{
  "n_layer": 22,
  "d_model": 256,
  "n_head": 2,
  "n_kv_head": 2,
  "head_dim": 128,
  "d_mlp": 768,
  "vocab_size": 4096,
  "activation": "gelu",
  "norm": "layernorm",
  "norm_place": "pre",
  "norm_eps": 1e-05,
  "positions": "rope",
  "rope_base": 10000.0,
  "rope_fraction": 0.25,
  "qk_norm": false,
  "attn_scale": 0.0884,
  "bias": "all",
  "tie_embeddings": false,
  "parallel_block": true,
  "init": "normal",
  "init_std_qkv": 0.0276,
  "init_std_o": 0.0,
  "init_std_up": 0.0276,
  "init_std_down": 0.0,
  "optimizer": "adam_atan2",
  "lr": 0.000671,
  "lr_mult_qkv": 0.4,
  "beta1": 0.9,
  "beta2": 0.99,
  "lr_head": 0.00339,
  "grad_clip": 1.0,
  "warmup_steps": 586,
  "schedule": "wsd",
  "decay_fraction": 0.455,
  "decay_shape": "linear",
  "final_lr_fraction": 0.05,
  "batch_tokens": [16384, 32768, 65536],
  "seq_len": 512,
  "doc_mask": true,
  "train_tokens": 284800000,
  "steps": 8653,
  "dataset": "wikipedia_en"
}
Each number is 200 + 20 x the weight over its row's rms, rounded and kept within 0 to 999. Layers, rows and columns count from 0. The size before them is the row's rms in percent of the matrix's.

# down: layer 11 MLP down (transposed), 768x256, rms 0.0657, rows 387-411, columns 0-63
# up: layer 11 MLP up, 768x256, rms 0.0675, rows 388-411, columns 0-63
down387,098,177,251,219,236,225,213,218,183,221,187,202,200,145,179,177,183,203,199,191,196,209,226,167,229,183,201,220,195,196,221,229,204,182,223,202,166,189,238,199,214,177,183,212,212,209,190,190,180,197,214,138,209,251,187,187,174,214,199,193,231,196,213,176,220
up388,083,219,216,188,204,182,190,198,193,185,172,195,229,224,241,221,211,197,230,205,193,188,206,171,215,166,211,195,211,233,224,175,188,220,228,193,208,201,210,214,198,185,232,198,162,153,213,188,205,172,203,213,177,210,195,192,221,200,206,203,203,169,196,191,230
down388,087,209,206,202,213,191,186,184,209,182,197,160,202,217,236,233,238,192,219,240,178,180,181,170,223,184,213,189,197,220,216,204,199,202,219,199,180,223,196,216,206,195,210,195,171,157,209,190,186,203,181,203,186,201,214,245,200,188,183,196,198,108,193,199,224
up389,106,212,193,180,212,210,171,199,200,193,230,183,241,181,231,214,249,220,225,227,192,214,228,178,202,204,225,198,189,213,208,193,178,214,209,203,169,206,207,210,216,201,206,185,182,150,203,203,197,192,198,193,213,212,181,218,202,197,189,214,211,175,211,232,180
down389,113,184,221,218,202,203,220,218,203,228,218,206,211,201,188,236,171,234,207,228,172,207,201,192,213,184,202,190,203,190,201,190,204,204,199,204,219,200,159,212,203,220,184,239,203,204,195,217,212,177,177,187,185,208,237,171,199,194,181,196,204,178,217,205,186
up390,091,207,178,225,184,224,221,255,249,204,208,193,222,173,193,194,241,195,213,229,221,189,181,163,221,197,192,224,196,187,175,195,159,213,204,226,220,238,188,180,283,212,195,223,184,170,236,212,179,250,186,204,216,215,183,195,217,207,206,213,204,205,197,221,191
down390,086,223,180,211,199,178,200,199,174,194,171,203,151,175,224,205,157,204,199,199,170,207,216,201,191,198,213,199,206,220,213,202,226,200,207,216,196,188,201,228,170,170,184,194,200,236,171,234,234,172,203,232,179,201,209,181,210,177,190,195,172,176,205,209,209
up391,095,220,221,217,234,211,198,213,213,189,205,211,197,188,221,216,194,176,209,180,215,181,195,201,206,193,204,213,194,188,193,187,216,151,207,207,201,189,177,170,198,214,190,211,221,207,234,209,168,208,225,195,180,219,236,254,213,168,191,183,191,158,215,182,179
down391,094,228,161,217,162,215,186,207,190,215,223,187,212,222,149,192,184,241,154,195,203,202,215,166,165,233,216,210,194,223,228,180,212,180,198,166,168,218,179,226,171,188,231,241,204,201,191,213,192,197,194,219,199,200,233,254,180,210,203,195,196,185,209,203,181
up392,102,210,207,181,206,204,175,197,200,188,192,182,220,210,195,200,238,210,207,207,222,166,182,181,209,217,201,157,202,219,214,191,170,185,217,249,253,209,202,215,233,209,207,158,193,173,189,202,200,180,180,191,216,212,190,275,188,183,196,240,182,173,208,173,177
down392,109,227,201,203,175,228,214,225,199,176,193,219,182,224,189,219,183,179,185,203,197,182,158,184,205,194,197,215,186,211,216,213,184,187,218,183,190,187,177,207,191,198,187,143,170,205,180,191,211,202,188,215,190,200,224,116,207,206,162,152,206,222,190,219,213
up393,107,199,223,197,228,196,178,167,192,195,185,154,192,195,242,190,197,168,224,240,193,188,199,173,210,207,199,204,242,196,178,242,214,238,219,233,212,202,219,207,222,217,185,200,194,190,160,166,201,163,192,215,173,208,185,213,231,172,190,199,193,193,193,214,194
down393,106,200,180,184,206,210,199,237,184,211,190,174,209,199,210,200,221,207,208,205,175,233,211,201,197,195,241,211,203,211,170,199,178,172,212,187,135,228,174,162,216,207,195,197,211,210,201,212,192,210,207,191,246,217,194,195,210,201,205,206,168,219,198,204,171
up394,103,217,201,202,194,169,201,207,234,205,230,169,231,159,178,215,231,196,231,187,193,200,177,215,173,158,216,210,196,161,198,226,212,204,204,186,206,247,170,184,196,207,222,188,194,182,198,184,193,192,216,247,170,203,215,191,167,222,197,207,197,218,197,233,219
down394,110,174,196,159,204,192,187,240,191,213,214,195,182,222,212,197,225,213,206,224,214,188,203,179,173,220,194,209,205,144,223,207,206,189,178,237,190,178,198,195,189,218,184,182,195,201,181,213,216,183,206,214,170,192,180,199,184,181,197,197,214,194,178,203,222
up395,093,215,189,190,200,171,182,173,167,181,203,191,174,208,219,189,217,208,216,221,151,202,199,196,200,180,195,160,220,224,198,208,202,225,196,210,182,230,203,193,169,221,221,185,206,203,205,200,206,189,216,175,225,195,210,209,189,167,171,161,145,182,175,208,196
down395,090,204,185,190,166,221,221,179,192,220,199,215,217,197,209,206,199,188,172,178,178,210,238,199,187,223,218,211,182,207,198,214,186,187,194,171,175,200,205,177,210,205,215,211,213,215,199,228,171,194,210,191,170,186,192,231,206,195,179,214,226,207,206,179,182
up396,095,190,218,245,201,191,172,227,182,199,174,193,194,203,227,198,220,235,196,199,182,217,227,167,234,193,209,173,202,156,192,181,163,198,209,201,197,208,213,189,233,225,201,158,230,206,205,177,190,195,211,186,211,196,212,221,184,161,200,207,207,200,177,225,215
down396,093,195,182,194,196,207,230,198,218,193,211,203,196,211,217,204,232,178,195,194,188,184,187,191,240,194,185,223,194,201,200,240,209,192,209,179,204,194,181,220,186,197,220,267,182,223,197,184,221,219,210,187,191,219,192,180,170,173,197,229,204,181,219,207,174
up397,098,209,185,212,193,173,227,240,157,184,177,195,211,214,196,212,190,203,194,185,195,188,200,201,212,228,207,197,197,197,200,184,235,192,239,203,222,221,198,211,233,204,194,191,182,204,239,202,244,198,182,247,205,205,192,218,196,208,182,201,206,189,195,211,179
down397,101,202,190,178,188,221,188,198,160,210,197,209,232,219,198,185,190,223,190,189,197,176,222,211,181,213,219,189,213,183,182,167,227,238,218,206,245,190,212,188,198,195,198,184,192,179,170,183,235,188,155,198,187,235,158,180,213,173,210,232,194,169,222,172,190
up398,110,172,190,207,205,227,198,193,194,179,200,178,208,200,187,208,200,215,230,207,183,200,233,182,221,185,214,164,196,193,209,179,178,188,216,222,214,216,203,158,210,211,186,225,226,202,217,194,202,184,194,228,193,220,215,229,215,187,174,225,222,195,195,218,184
down398,117,223,165,192,216,191,157,216,206,204,197,226,191,193,202,176,208,193,229,216,205,144,201,216,182,183,220,185,194,169,226,206,216,196,202,212,203,239,194,241,195,192,183,180,195,242,213,227,166,225,191,206,210,205,232,217,235,195,213,187,193,206,195,225,193
up399,093,222,205,176,226,232,238,184,188,178,212,181,202,184,232,176,196,213,210,236,222,210,189,223,209,207,223,235,231,225,210,217,199,188,205,203,190,223,171,189,217,197,207,208,176,183,227,186,229,212,183,191,221,223,204,205,226,180,200,187,192,185,158,196,181
down399,091,188,205,190,168,169,189,230,187,214,180,150,196,239,187,187,195,181,170,184,177,231,189,177,191,184,212,176,185,217,219,164,208,219,197,212,217,217,213,196,194,199,217,198,196,211,194,190,190,221,171,191,191,200,167,177,186,227,179,213,215,189,230,174,240
up400,091,221,216,192,192,224,243,213,216,187,171,205,181,198,213,216,161,177,220,192,213,190,164,202,178,193,185,224,237,192,179,206,227,205,189,145,185,175,172,177,192,223,235,188,191,223,217,226,216,198,232,188,179,186,234,184,206,203,190,171,209,210,195,208,246
down400,086,179,189,199,211,180,155,183,183,224,229,185,213,178,200,172,240,218,189,221,164,218,212,214,238,197,217,205,184,226,196,210,170,195,218,245,210,217,224,231,208,173,169,199,205,170,198,190,197,211,183,194,220,215,165,224,196,202,217,245,193,184,218,189,191
up401,100,196,168,205,199,212,212,215,178,200,214,187,199,197,215,233,218,192,204,233,199,198,194,177,202,207,220,182,184,226,224,197,212,195,204,209,215,221,184,217,206,225,180,178,214,186,166,154,186,234,183,193,199,185,215,224,177,195,185,206,185,185,205,191,176
down401,094,166,190,209,188,214,210,222,211,210,182,180,181,208,221,187,185,203,154,237,186,228,196,213,218,196,219,219,151,199,200,176,166,206,187,208,194,198,153,225,201,192,233,207,207,200,210,246,230,211,236,186,184,250,190,238,183,204,197,205,207,201,171,197,203
up402,101,226,210,240,170,192,179,225,211,214,217,187,195,209,201,221,183,155,194,189,195,158,197,220,197,189,223,171,172,195,196,163,179,204,259,187,196,214,151,206,202,200,200,185,197,196,183,161,198,183,229,208,175,182,198,214,190,195,178,242,203,190,181,216,214
down402,097,167,205,213,213,182,148,206,227,185,189,183,233,182,210,207,188,228,178,200,172,198,185,241,200,190,225,205,201,198,193,204,215,210,177,190,171,183,222,201,210,213,205,173,186,238,192,193,186,164,213,219,165,194,226,169,178,181,197,176,176,217,202,193,213
up403,101,175,172,229,229,201,226,223,197,215,183,202,222,182,215,228,200,202,213,178,204,182,188,212,182,211,191,182,196,198,206,209,216,193,185,204,170,238,162,187,214,213,190,193,218,177,201,182,209,182,190,244,227,194,187,197,206,212,175,193,169,205,212,198,200
down403,094,160,216,214,194,205,235,240,187,219,205,227,151,210,215,245,192,202,209,207,204,209,198,229,211,231,215,168,188,189,195,213,208,207,162,198,205,216,174,203,221,198,181,225,206,187,204,187,208,191,186,219,217,221,189,182,194,223,193,206,212,207,195,191,205
up404,103,201,215,191,206,228,232,203,198,208,224,186,179,202,197,212,172,189,181,185,202,182,202,188,207,217,207,189,200,191,195,181,193,199,179,205,186,201,211,166,195,216,178,189,215,191,197,194,172,234,194,218,207,195,225,207,186,198,168,188,200,192,211,205,208
down404,104,200,198,221,209,200,210,190,209,163,163,217,204,208,203,201,236,219,215,232,193,207,179,170,217,212,187,193,217,197,207,201,210,210,223,195,208,240,173,232,228,181,202,206,191,219,230,214,206,201,180,203,217,213,202,163,214,208,195,207,222,190,180,202,211
up405,096,219,200,179,229,203,214,192,223,206,194,172,158,186,225,207,211,221,209,216,218,184,184,194,202,197,177,175,180,231,208,193,171,203,220,201,222,215,240,173,163,206,204,194,209,206,195,155,179,225,158,205,198,215,205,228,240,200,185,212,167,192,172,185,218
down405,095,190,176,205,212,189,223,203,211,237,187,227,184,216,209,186,180,198,203,195,196,225,223,201,223,211,209,204,209,208,193,231,194,175,167,179,159,195,210,213,201,200,221,160,225,218,208,215,192,179,201,181,208,213,234,199,184,174,188,171,215,166,212,176,226
up406,102,213,193,224,202,193,215,185,205,199,160,180,200,178,214,197,197,189,201,220,181,209,198,199,192,210,191,194,200,222,203,197,181,222,201,198,193,209,215,223,190,162,168,172,216,143,202,159,212,179,200,198,231,179,173,204,262,172,218,193,198,187,183,233,234
down406,110,196,172,235,192,180,200,182,203,196,228,204,219,210,228,183,182,204,205,197,201,197,205,177,195,250,202,180,213,179,236,219,205,187,216,192,185,225,181,222,194,231,208,143,187,176,209,199,221,210,191,206,214,204,169,183,216,192,191,211,201,211,165,223,169
up407,097,184,208,185,234,223,217,203,180,224,194,197,213,188,201,185,190,160,204,212,218,202,209,210,204,221,210,207,209,208,243,182,217,193,190,186,190,189,219,189,191,190,190,202,232,198,188,200,191,189,185,243,216,224,216,206,196,166,186,198,160,204,158,205,197
down407,090,196,169,221,180,209,178,182,184,208,223,195,173,213,204,227,204,194,212,197,181,206,193,187,216,165,235,168,189,200,178,192,211,207,194,166,186,195,167,230,180,190,186,185,158,200,171,208,217,209,182,171,220,200,213,182,217,216,218,164,213,215,230,237,166
up408,112,251,221,185,204,205,170,201,215,205,185,176,200,217,234,190,208,235,211,190,183,190,214,172,205,197,191,185,191,221,217,210,194,217,204,182,181,194,175,204,196,207,208,183,208,183,216,208,187,214,208,198,202,201,221,209,200,181,194,172,175,191,177,200,224
down408,117,224,214,169,174,242,221,166,197,217,220,199,194,207,212,209,210,239,190,200,197,176,250,169,195,178,209,174,183,147,202,154,213,181,186,181,182,202,217,218,210,208,192,201,206,186,212,178,187,244,212,196,196,207,187,231,191,185,177,208,220,204,199,210,171
up409,093,197,205,207,231,225,224,248,238,189,228,190,220,196,200,204,214,207,199,229,192,190,208,170,220,170,196,193,172,200,191,195,222,227,235,192,204,201,189,181,193,224,195,194,174,158,204,195,215,207,177,191,201,175,195,190,223,181,148,201,194,207,209,199,187
down409,093,222,203,181,212,175,214,182,223,172,191,195,182,196,199,189,174,243,219,183,173,227,185,193,172,201,227,169,204,188,219,175,186,192,227,217,202,239,215,188,161,186,195,224,245,198,219,177,194,150,215,172,201,178,217,180,171,200,209,206,186,197,180,219,192
up410,101,201,194,178,219,210,188,199,179,207,169,203,189,204,209,200,171,203,237,192,171,188,227,167,243,188,206,184,238,219,206,177,179,189,201,236,168,236,209,228,205,217,211,233,214,159,223,181,191,208,178,175,182,204,192,208,244,175,186,201,206,210,217,185,225
down410,096,212,207,222,194,193,198,208,215,199,212,204,197,229,189,198,214,210,202,213,207,196,214,212,224,209,230,234,176,178,210,159,169,243,160,176,159,176,197,192,207,238,196,186,180,183,191,214,186,206,231,269,208,172,175,216,164,206,211,237,227,220,185,221,210
up411,112,190,205,185,197,204,239,214,233,214,227,200,223,224,221,238,242,181,238,226,208,177,207,195,182,158,203,182,217,204,193,215,206,194,215,183,201,203,219,191,197,218,195,205,199,183,164,178,184,200,217,250,184,230,191,235,195,209,192,210,224,195,171,211,203
down411,125,196,187,209,254,222,191,217,203,221,236,184,190,174,189,195,207,190,200,235,190,164,213,182,239,244,201,212,170,141,180,192,150,193,219,199,184,227,203,209,215,196,220,179,197,208,180,185,196,205,201,208,209,223,192,232,190,206,202,195,189,182,191,189,217